Each number is 500 + 40 x the weight over the matrix's rms, rounded and kept within 0 to 999. Layers, rows and columns count from 0. Numbers have three digits each.

# layer 5 attention query, 160x160, rms 0.0369, rows 28-31,59-63,91-95,123-127,155-159, columns 0-79
512546529470507480499493501505494548535479501509499436507491499498538485503512528479542596484529489460521499458518518532537515493502489512471510486492473505508528514474493529543525500531521462496512485516525481493502441487443501485489465485
487509558501516498491470488470473467476549520534433489520474527481519477541508519512487439440501520481500508494535536514530443505477481528528482503511514514477520526514497459464493493512497549563520498468464560553525491485494490488506468468
564483488503521508547494534567527469512449544554535522499460520471509495517530485509464483524509539511496498552483501460524451525454550498474506441532527498543478512493512533528536491480500522543499492534533478480512487531472459478516537571
457499458506474464495606469482472517521470505534495509506468471480541495470500462495524508463460534499512495419471510502465529539491422500492493493506457513498493550575557513533530481466498499450479537472543536535474463496487551468483496485
415507539497449507490541472482563491446543444480522516502465458473533463431543493462534529516417507534475472451531491547473562493481528533438524501492461462496486498529489515532491515526516478443479489488540523504502517494450534518468506504
468466443502500508456477500479517500491490446449541450531478493518525493514483541553508492473522502480473512462463558456527507465437518490514534537462467443494480492504523491483557481519505508450542467545472423464467465517472493479502494505
509455538500494500519502465505507464531550501557473468497525487517523499551506581501487440460509501516501526510493490489546481531551518484538493483498489454501490534474578435496517499491465503509477524491528536559500537532486530482508501496
476478472439502500539500557525526533542448552490428504511504493533424529514467442492479457517477459489496477521526487434479519477545452506535516445495545480529470501436535475519500530519495477550500482483477514471464481521551543441474512492
509472479478428509562532471522513501476492485484513520515479562481500513556476471495476514567490516486467473478498551495502479490523488496501486548577482554498491542533490543484564466454490524504531551531541572480537486527534533480464453496
456504521512516519515535519498499504442488541501508502479539499525556522501534471504484472465472505559503520503532502481457543475478513517487448481505477433435531484495544509475476536496488504546485476473460527548514492469490583512501540481
476503530476525450491527473500521527605436503467513463467457530491495448510508490442490521510478507500569491441498474514526548488461476486479470506528471512533506504489507467566523522574512470493443526550523472458461444512439530433520455477
525549513478571521464476538493461499478481511548443498541488474517548508483489478517475512474501499491497506494586552542484495483520470555542489487468433472524475521455512498517519471478525540508502499527507535470511467528463510533520526551
548458483491520554533500493520468485498541519496516473488488504514543542468504470501507477514546535483511519517506490479516481519532484475517470487475500444500518523528513560541525490492507468504489532512537488448500528531450460527495523543
484453493527478468463532482485465487541503484546536470496473502524523486482519482505528486454468496504490552461449523529487500515462477476531505442489498484505505517576531554549507517500514530449518551473522531512452463476477495499485476493
484503552527437557485533495473512505515480498480533475515520533482561561451467489479457531468515517489472520502518538528481583538490489506496501546480433545512555509523443561502538502549516509535503421461528548460500472462499564593515484464
550548548534487517496466495521494500483494461526536473484548481493538530469392569523597508467500450526498568485530516483448529517480537467522482453548540436502486480513454509521493510414484519449398474525445441543472524516426504464543511455
448405416440499498505521457506478564563459465539502464529447472488465498539552466510514551519477492509479436530503500539527522437497480508456546447572508467487529501510505570475490502548455511504505469496449508465567531458543500510471500515
540518454537524496552496553558490536492488544492554533476527488509489457486512549471557521480452470485468471407487461530560478545478470530467498497515495533462542553447457563467498499496519586549483539466446487504544416489452506427461550490
537490462476479507448555540509523550450506532522539517494499563542491490523505511506543518523539485532501453513471536499472552575496422439553520457482475566541482536483468475496509432476504517458471408520478504493504504529438461458494453460
468492560528564469417489406419534511437464519503437520526441373502493439503477451520531476525455462577485478478498507570465532530491582497472499504536515513435493500460528529495555408426475509493447525462466524497483470459549609463455506490
459519530482456467473441504496488493500515519475443388500506493481445477533497489548440502454522482498488584408501507447493543474522473529573457472426525466570517527498497493466483510508509469503523475595461526457488431535451488573540538567
573518481522596520393490485523455467552499470586449563512473476526535373480525529477514534478484580476474431515400431530514351563530465555468524510444618532370654542404519480476516499518551557582458539472477551452529512519497533479513551499
538512496512482478572497487600510441554454502500493537535511518526473444476519443446496497532476545463492395474503515524463383536519496497485514523539459519526559521415488514500515541480493607499523533513505463450512479479524615399535519481
449516536441536422575530431491523504495521443470546529510509562526514480494441470460373463535577495442492470501544608560553438499431465493447565526516463508574446575549515574570490523522464555464487545505482499457448472481623534483505465505
# layer 5 attention key, 32x160, rms 0.034, rows 27-31, columns 0-79
519474518459464461547541483509509523490500448514481519467481481482471530491449516506523522519545473460486477530488478497513470443455497498548518489491486457540423483461445481522477455462517491490529518519515465506537496484501446474490485506
471456531511484506496526519461486464456549484453494521523505474520510523489502504491523504551505502491493460536432485427549483474508556553520527480523522532471541509530522514475486490450529536473498495428495495510507532521499469511484478513
482527513449492504536438458532532516514472484456466484522539528509470554517486560462520514515516445516508488490469462492504495498479507484449522517462513512523568485549466492531494495481489484414493499518520502437494460515445482504521502483
555530485470519449463478474530496488461542473512404500518525488502511447511491510502478496500482468456500532490518493497471548513545489520473500505534535517481508505445493453488518522496503486542484532485512552525535489473501497555496527485
522502497541550498477475475496523469452505484449459499451497466474505549487518494495552474521475502481485534505513514498460534435544502515446447516475577501442553483491525500423510581550469489485485497528509509522492507440547467548494566478
# layer 5 attention value, 32x160, rms 0.0394, rows 0-8, columns 0-79
464551548508483493480492506481571534431489428464561476487521515539451535462517460541536476455451507537441495513519505436542509545438569446509509478565488464507442499510554470471462522591552468440454477523505457514463570532510533460539577502
518464473544467515505419495503472449523415576487543580544470459503468501514566506543485476465481511496518502454451471491546435547473487531507521547507540454455496537465513580540478484476559519486494474510558502494508524501477489564521532487
506523546535453505535543543456537517526515538592562558537455503498527560530568479513432531458509429512556530462515380483542515450452548510576512516473447458487448518592569487518457493556560484453499555537506503544470497487464505502529428455
485469439503477554529554497538520528477441487494617441518482578460488527494450469470508492532524534487562461532577519512521477507526478474449477573512548551541471550558528457523540437449545505521561502503493512504561541528488486473516495490
488547525482446464503522586523407542460420530570404556486482532550554507461528519515496470424522592488554461452489562518466509509504469445437587485501514436552451505431477509456559585481497459486478511494507453515447515488502509581532476449
483421508534479458522510527546491423531553520485493549538560509484555455517575474506519540523499473475483446534562421497473478476533483527521465531413464554466477464390504508565531392466464496528433488483528572470497525451569434587496471463
528467453475492426505464408487527521546527534499508493505447518492404472523470473523512473482431487498477524531607565530482531515485494497476460514572531511462536499509522473432533484469496557501510486488538543551539431523513507414474491537
526605495530562498491513470465568470458537509453507487527566536489598413486447478516490519474498509501554524571513565598553556489447488493526459451417479483448464513469473541440490445516529500541454468561465517445447487476430499514504560434
550457515471579554483468526474440479511512507522521523576524551527445434543459530463439529508483525438490508468458507502479507516547438551501458484524479499510556544441548488570528489533508557491517513452474460449466505453503451565506505479
# layer 5 attention output (transposed), 160x160, rms 0.0309, rows 0-8,32-40,64-72,96-103,128-135, columns 0-79
499507482510515486499471494510555488492448471553446479484465437519520533445495549498478541494538464489472514535488426459500458492521583498461540555486490517481454444455521516505497554475486558520499498576447519480574536473508472506499489557
553518425475553522552529548537443464472487533436500508476492546561515516520484570496546482487451518554519554473524447443529482531509467526518504451472539494539455492472510530519508556474527516486479444505499548450511514475536538480564501466
508477560438549493453502499527536489540554472531554446543514421608474525437408485514475419521480469556482551511471521515488532547529482489503512503443539395532498539518492512469461515529519509529495493467483511529456544500550517530548520604
493473480457566444465496413493464498487522482450526503448559523550489544494488464496526426460458474534464493433550442505514559466510408482505578522543509505494514557451529488496495501559472507510489449529584499503486488549447522535556461491
567558486490550517514485562483468498508551489535544480506539516501498516475484535404541496415550456563512469543525505505492476491446547498551553494458493497417518504508467484484556429522533468456534487471545552475486460513525561424493514512
412542482544529470548535509451510471547445511496510514495487488496377485575484475526527456499422490539544544562490542504551510497446494502544521428506492494557466541500477498515453529498462514528502433467439512422441514475524480421492532440
507548532458445485488538452517472521510476526457462538468588574433461455574502492445519565519507563464515482497491426511510581488506530540464420483508452548485511531497517506484505521537527469490522546490547493538496458490415437523499448456
470431491610478489478462542475465463583493472510558446506473533478544526484491602482531478482436503392513487491454528531542559516496473490487468522517490553610481486483508529518524601475537504486565511602510459497487498476519473525540477474
522500512448538578498515490550544500459568540520562500550449512533490528466439440530505499511489533537512476462529532462465481521513435479447432456480521519471528552518478466488519536436461469493458507477505433451487509503537490500542520524
512510491441429471482542500549471432453439494525396509632536405443496545480516487496514495546519511420525530471516461509506550446513565529509507423539573446559479525550491474506471551518479504485534450510412497491583471512488543495471540524
543448433458533513554528543540449479468536512553481460570469523505487477455451456434523465467462518493485498493537463483529479471461480458547492551559512524550418476495407493514487512505524486548515524498553516477492493535450517532522499505
511524521416426512504451509546534486451545523531478509527483499500594500542514470523503522497455508590476491542487529445465501596552567442456406447452510495575445568512526489451487473472495466569556534463462513459524455493454471546529603611
485476509485503491480521481536545491550530463528521450460495443554468454529426561541485618471512513551513493554467509603474472524495525473390520517426425406408571480476491507512526509611520497470502571415459509520503514503565426556519469486
464449647532581477552565484521444406468487423534500513543447505444524498431550555452504540446518469482499457486466533414526463584486561523488408561606533403482489523489505534490532496473561465475428503416499561449534471515519515524520524539
519482465581541553542424457412527552557513526448635514403473571500578502511537522516501482484463471583498492556442559429489438533500479480483473545543459547477500530453621516477512498490488495528493549487536463507455472509446478519564459549
496523509524525505425494480509447558572530549477526471485509509532421517478475447476554458449511510436537515501506441587503576443487450511501531505467468539464537460448468514492492543557486500490474532562483442642493527520489490495527519453
537501445534477517464460533530544490499474478497496472519459539526432534479397557406474568561509447486471512451570526492534530487452500465599558521396509483458453509521409452537509411433522550452586447571513519437517515462555493504451457499
482496418549558531568466414443536508486542515509515493501474548555558508549458402491503546538498545607457471487491504481486471460521518439412484491513466524524503566496561479547543523470462506545477529467585498427471491549518549491515523474
496503496510506496499436495499552499481472468549485481461462458535546524419452576514493543481514450537471504542478457475519464518497600487448517563446468509503442442412530500501503533471505551516490535545470509441555551472535452526522492578
526512423472547511526525496531431446483492526445476519497475529599517535518512583527516479463497500593465580478501457448518466545500470527527502464470560465517503478487510514489501587459521545463450427518470550475498536496550544483555513484
498452579436536456438482485545505463545577477516563455530514395630483533424407503566455386500494453587491522499470528587516536550517463499504514515430546388510497536543509510454464548532506524516493489440470498562431572529541525547547499591
485471494438545477487505425474475505490559490445527495467561505527487528483512440474520404475445490501478486435556418492487569460534420476511548539602532571501473531471543482508510488559475504527484469572569518525504450566459557521584447485
542562476493552511482442558486484506504538495593546460501536494550525532502477534439527472419565451595491488559504520499485494470435543461571546487435501480394560470519447480473534451509506459411544487452536541502453488527518530424476527520
412540483531529450540547515455496435562439518462466517511498480472346514602492488557544469519450499521558544535489494490539500494452482515549548427507501498545464544530467501530455515514455522522522409461420511416455499463507475402468524406
498559517443480502516562476525475504488480521460470561481562579420436442570531475407510580537495560447518477484483422483508554516509542544470420493533427563491476537520538497500511501522503490508546558476562524520509425484421440510487442435
461451474610464488482457527478454452572491475505587462511480500522573528489524584482513457424426533417489463487426526539505536532498470477451478525560484586634498481486522575507503625447544522460571496587555466504481487505521460507560482495
519498539448542517461504490561540490479559536536558504588452473542508523450447448550527484484512500535482466493520525481455499505501410487453440460447566515440548537512444480469524566436475480468439475475470404483474526500520494543537521524
511518442475543510537516497493505476516483496522484508469454491478453512491488513541486550502511515487513511497484448469501504485512504499486551498545503535465474487476469458504519517474502545520565518518457487443530482487530495484506454495
524486476465478545498497506480510539532448500375435467464492563592469497495464486533560513447487480464554535496570517500553543537501500561550467500535516520554466501493491518482467489510472462493507400559490527521494549515450534463511480481
504479600443506511525484509503486425537538472467514481501516454534426523485502488516487473459515506530526523513514553498512529499504455489485483500523536461465492497517471513481464506559463521536533520453449537563488497520506501533489465529
471473527461505436475528399479489502508505513507524511513519499581539505467442479419539432512506494528448478462533471535492510460506495480486523507526500503487512532403550482495516528532514528461436475515556524556503515496468522527536506534
528537529505534508478464535499492492485572445426462492478557521467446524520505493482521528460517474488496460508545520511506500478424503498567533503497455479474529497528460519433495428509467476498577498484525479519441504519530549462474447535
445516486462498500529470496497531473497459489535476510505441434557458506518513521500549444497489499515475477548465476558507492507433492502515541452463523444511472500504516490480500549465507556474509498477478484495468527448479460444460542473
497539493495510460462523479505503486477462478559555561538524507492577496506479518471521485513492507518444461484432480528487552534475547499463473462473466514477520467507531496484535540477535517420486495493585479488483493489466475551522508488
504457484524496471475471503465541485516532491467488515494486533493488503498501599500512482490465514493507508529521503512511511530546508529480539478508501519524502496503479518496517554505508478509555497554486460502496516495504429500534453472
460519498454452471480505495561467431504354462478533503538540492514506429511547491436550505532449494504513480454525500536475487482455576531460538490528523541543530487519515545547504576545554451422508465485531478498505523578511565430509407449
535465499500548493525547497511492445568568493571490528540448488518495514441424424489513497503433520516472511514484480557463538495466483477509511505539457483494441548515440524551529458503486482538488538475484513466471511454526461571534547450
454522504438514495566517485546501484500437546513513589528502451494481554531530466468459412498400490545517457478532503491468459543499535506466482485507517511549468540481543532499458496501479477556480496452473535499483497523530566462577520454
571469555508474535496525446533529518492541466522548483530469454560518489506433534572497589445470526529506452524525471471496530517515456496464428487474488420395501501492480481427498545514485502502515523512440472477542500522536488578462506538
384487523519599468537535485525522419529522456567486513529507485477503500505472517472525467466557489512542527471484520540522473494482509502484552506501511492582512529470483550506538500470530516544426507455474526444504516474541526498501500492
537506492513489520517475496492528546471516555513509549496433463501538598461487459557463515486474482575473487522535493379490534525528475494471427523510513501408422537504531501449499542452433515531522540515439544533509493505494466523532562529
529530553535466519399419511492506519503522538479522468519478526532486531470505529517577483459474516447529491558505493416444586521490490473530450480421557498453501468518447487444483482474516471484479527552511434620508518500469432559473537560
487493520506493518496516519483527481499502472506438536490456469454437538547452501404478507543523454460528501489524516581528541534441506519579538488448508452524475515532457467549563372466534497523490439494489520484509487388544514500455523481